Weights of a small transformer language model.
Size: 15 layers, MLP 896 squared ReLU, vocabulary 524.
Architecture: RMSNorm before each block, rotary positions, no biases in attention or MLP, embeddings untied during training, shifted keys, gated attention, capped logits.
Training: 386M tokens, 16989 steps.
Each number is 128 + 32 x the weight over its row's rms, rounded and kept within 0 to 255. Layers, rows and columns count from 0. The size above them is the row's rms in percent of the matrix's.

# layer 9 attention output, 224x224, rms 0.105, rows 169-176, columns 0-223
size [ 93 100  97 102 100  98 105  96]
[[192 149 123 136  91  95  81 110 122 123 145 153 114 104  79  96  91 159 164 150 148 138 161 114 163 125 153 109 157 146 130 139 105 117 105  84 150 111  79 149 131 124  85 110  99 160 107 121 107 135 115 148 106 124 130 103 154  64 160  63 148 144 110 129 130 116 191 172  93  86 167 141 117 145 113 112 173 111 114 187 155 134  91 140 197  96 106 172 156 143 160 148 125  63 139 131  93 126 119 137  79 103 108 161 104 159 140 113 112  92 137  94  96  61  96  62 117 137 126 156 212 208 103 113 174 164  82 116  91 131 136 115 158 119  95 102 144  93  78 134  94 103 184 142  77  89 133 111  65 111 207  97 136 130 159  86 131 156 119 175 174 109 143  92 137  88 108 141  91 155 133 186 117 159 215 123 131 136 120 141 159 132 169  73 166 128 170 131 151 116 117  53 124 114 123  88 154 178 159 149  98 116 107 148  56 143 187 170 138 104 119 120 122 167 114 140 161 169 180 147 139 192 119 139]
 [164 114 138 165 117  57  94  52 123 168 132 101  71 117  96 136 180 119 156  89 176 163 143 123  90 149  99 125 141 120 124 140 139 112 151 107 116 120 119  61 113  95 127 107 162 178 102 182 135  91 160 147 146 123 124  70 125 127 128 136  43 126 147 136 149 100  84 186 105 149  71 151 131 114 116 123 138  88 140  69 182 124 137 178  59 181 146 151 129 151 103  94 106 142 149 143 131 102 124 129 124 115 114 124 143 121 145 170 130  92 162 129 150 162  99 127 135 106 133 136 170 106 141 136 143  96 153 123  89 147 101 138  88 107 186  69 167 163 135 141 141  95 174 121 113 147 131 184 106  96 164 131 187 144 120 110 110 143 116 139 112 128 166  99 215 172 178 147  27 161 106 106 136 175 110 150 175  51 145 130  94  83 179 136 172 103 166 159  79 124 158  95  87 178 121 111 150 130 112 154  92 194 133 162  99  91 113 108 133 183  91 118 157 161 102 170 113  85 107  77 156  99 109  67]
 [115 202 174 142 122 159 150 103 122 111 102 128 120 153 128 144 127 114 169 131 180 163 130 118  91  87 153 180 136 177 102 119 156 125  69 107 113 105 180 103  85  82 101  95  90 121 118 120 186 158 151 143 162 155 151 117  99 123 123 170 121 139 165 133 149 111  48 124 159 147 144 109 164 134 113 126 161 109 113 108 124 160 144 127 163 143 153 124 126 187 122 137  84 128  99 139 136 108  88 122 117 120  97  58  99 107 121 119 138 129  79  62 133 106 111 112 109 178 117 146  87 130 134 115  90  79 164 148  99 149  86 132 144 161 162 100 142  95 199 147 137 128 135  71 237 165 105  99 158 143  58 115 122 161  97 101  69 154 170  85 140 187 110 119 125 117 160 127  96  56 113 106 122 161  72 194 138 116  95  91 138 135 127 166 115  95 119 153 134 170  40 164 156 162 164 162 151 105 164 125  49 126 154 125 165 113 167 166 159 119 182  72 109 107 160 100 128  90 123 124 205 135 170 119]
 [132 144  94  97 152 113 156 119 105 118 107 148 135 131 127 164  85  71  77 161 164 194 129 143 143 140 124 134 144 135 104 144 112  94 133 115 141 110  82 106 108 131 143 111  82 131 126 136 116 143 146  99 148 105 110 162 143 157  66 145 178 127  83 180 127 173 164  91 175 130 107 176 148 132 123 101  93 154  94 126 136 130 190 132 151 111  65 120 132 128 165 117 107 130 142 137  99 163 127 191 125 103 134 124 183 159 169 125  99 130 100 201 147  91 117 115 122 110 146  98 150 131 128  73 179 107 136  80  90 188 116  96 128 214 172 180 165  85 122  96 163  65 112 111 104  61 129 103 156 135 156 179 136 163  68 102 144  86 112 161  70 160 165 109  97 107 184 153 138 109 141 149  59 143  99  89 181  80 145 125 143 167 144 175 121 150 111 178 177 109 102 204  88 193 127 146 180 114 116 131 136 165 101  95 124 170 136 177 126 119 112 107 118 178  99 157  96 185 100 183 134 117 134  47]
 [162 155  88 127  99 129 104 124 158 148 145 180  67 136 139 110  98 134 134 136 154  67 159 112 167 139 135 126  94  97 115 135 139 146  87 121  95 131 113  89 124 140 130 153 150 200 115  92  87 166 110 184  98 101 123 102 104 143 126 136 133 142 164 135 119 150 109  80 120 124 110 116 109 143  57 177 157  99 125 150 111 222 154 117 133 102 126 122 136 136 149 120 125 147 228 160  97 139 141 137 119 189 140 152  87 168 125 120 101 121 122 142 156 108 111 109  42 103 172 184 137 146 115 137  93 103 168 125 138 101 156  85 125 113 150 120 221 109 213 156 120 149 173 112 156 144 156 168  51  87 177 131 101  87 135  94 156 169 137  91 113 161 168 113 108 110 177 149  45 135  88 198 122 193 178  90 125 183 127  50 147 179 151 162 181 160  81  74  92  86 124 127 156 144 150 107 124 136 103  90 127 116 105 150 154 131 132 155 189 140 131 146 105 144  95 120 135 117 133 177 120 107 118 148]
 [123 117 162  61 119 114  99 131 101 105 156  98 124 178 149 144 116  89 123 147 159 118 119  72 156 158 117 143 144 202 147  66 132 100 123 109 135 101 167 162 149 131 153  94  96 101 137 130  95  99 137 125 129 101 123 160 189 127  89 171 144 104 110  84 137 168 106 151 125 114  94 131  76 121 125 179 111 103  41 103 111 115 171 158 108 196  61 131 101  96 115 100 165 164 132 129 156 140 123  93 137 171 170 107 139 101 136 115 127 120 144 133  60 118 156 173  99 121 138 103 180 100 181 151 122 126  89 120 178  79 113 148 148  93 155 159  75  44  49 109 129 116  98 154 135 104 166  81  91 137  88 179 134  74 109 111 154 139 142 123 106 145 195 169  96  62 125  61 105 164 178 138 155 123  74 146 103 115 153  46 143 138  85  64 183 158  95 147 154 120 162 152 121 104 122 138 192 128  99  71 135 118  99 186 143 129  99 140 150 150 158 136 104  99 140 165 120 135 164 109 111 105 168 146]
 [162 118 101 123 129 124 102 158 128 103 131 152  96  99 129  70 155 156 140 139  97 115 159 155  89 186 157 111 131 156 149 132 139 112 113 103 138 124 104 131 111 172 155 101 130 144 160 165 152 144 128 153 179 134 131 137 106 170  90 117 117 133 127 134 164  92 209  59 123 132 116 169 115 155 139 167 113 101 149  81 136 116  91 132 164 196  92 103 144 198 129 150 149 180 130 114 122 103  81 165 137 195 100 175  52  70 146  51 164 108  79 140 128  89 151 153 165 155  89 150 113 134 116 126 121 141 129 126 203 164 111 140 124 125 126 105 191 147  86 113 192 141 138 155 139 115 153 108 182  97 166  75 152  86 135 177 125 101 184 134 158 143 204 117 103 119 153  97 101 127 113  98 163 201 188 161 170  74 103 105 128 145 149 143  83 184 214  96 145 121 159 104 100 144 143 175 137 139 126 125 155 179 129 152 171 120 146  88 143  78 116 106 110 143 148  49 129 118 119 178 108 136 117 190]
 [128 121 151 137 175  97 126 127 156 175 137 121 144 154 112 143 155 117 116 125  96 125 167 116 119 159 102 117  97  58 126  41  98 138 146 136 175 119 115 135 144 187 116 114 107 151  92 158 168 131 113 145 146 108 119  82  98 155 140 157 128  89 146  69 140  94 138 100 104 116 128  88  84 108 133  84 156 177 121 154 126 147  70 176 112 121 183 187 153 164 157 136 146 137 133  99 137 162 135 118 103 198  96 168 144 111 121 113 104 137 115 159 137  99 118  98 129 127 150 119 162 110 103  90 125 146 150  96  50  64  71 106  90 165  79 155 138  96 116 186  64 156 158 117  96 129 150 142 130 133  78 129  96 131 132 205 119 119 137 123 113 110 108 167 155  71 111 144  98  84 172 177 101 106 157  94  78 202 124 109 147 130  70 153  67 171 188  84 107 126 153 114 143 102 163 177 156 127 159 114 138 177  59 154 125 146 168 163  76 136  98 164 167  72 132 134  67 112 146  85  32 107 121 137]]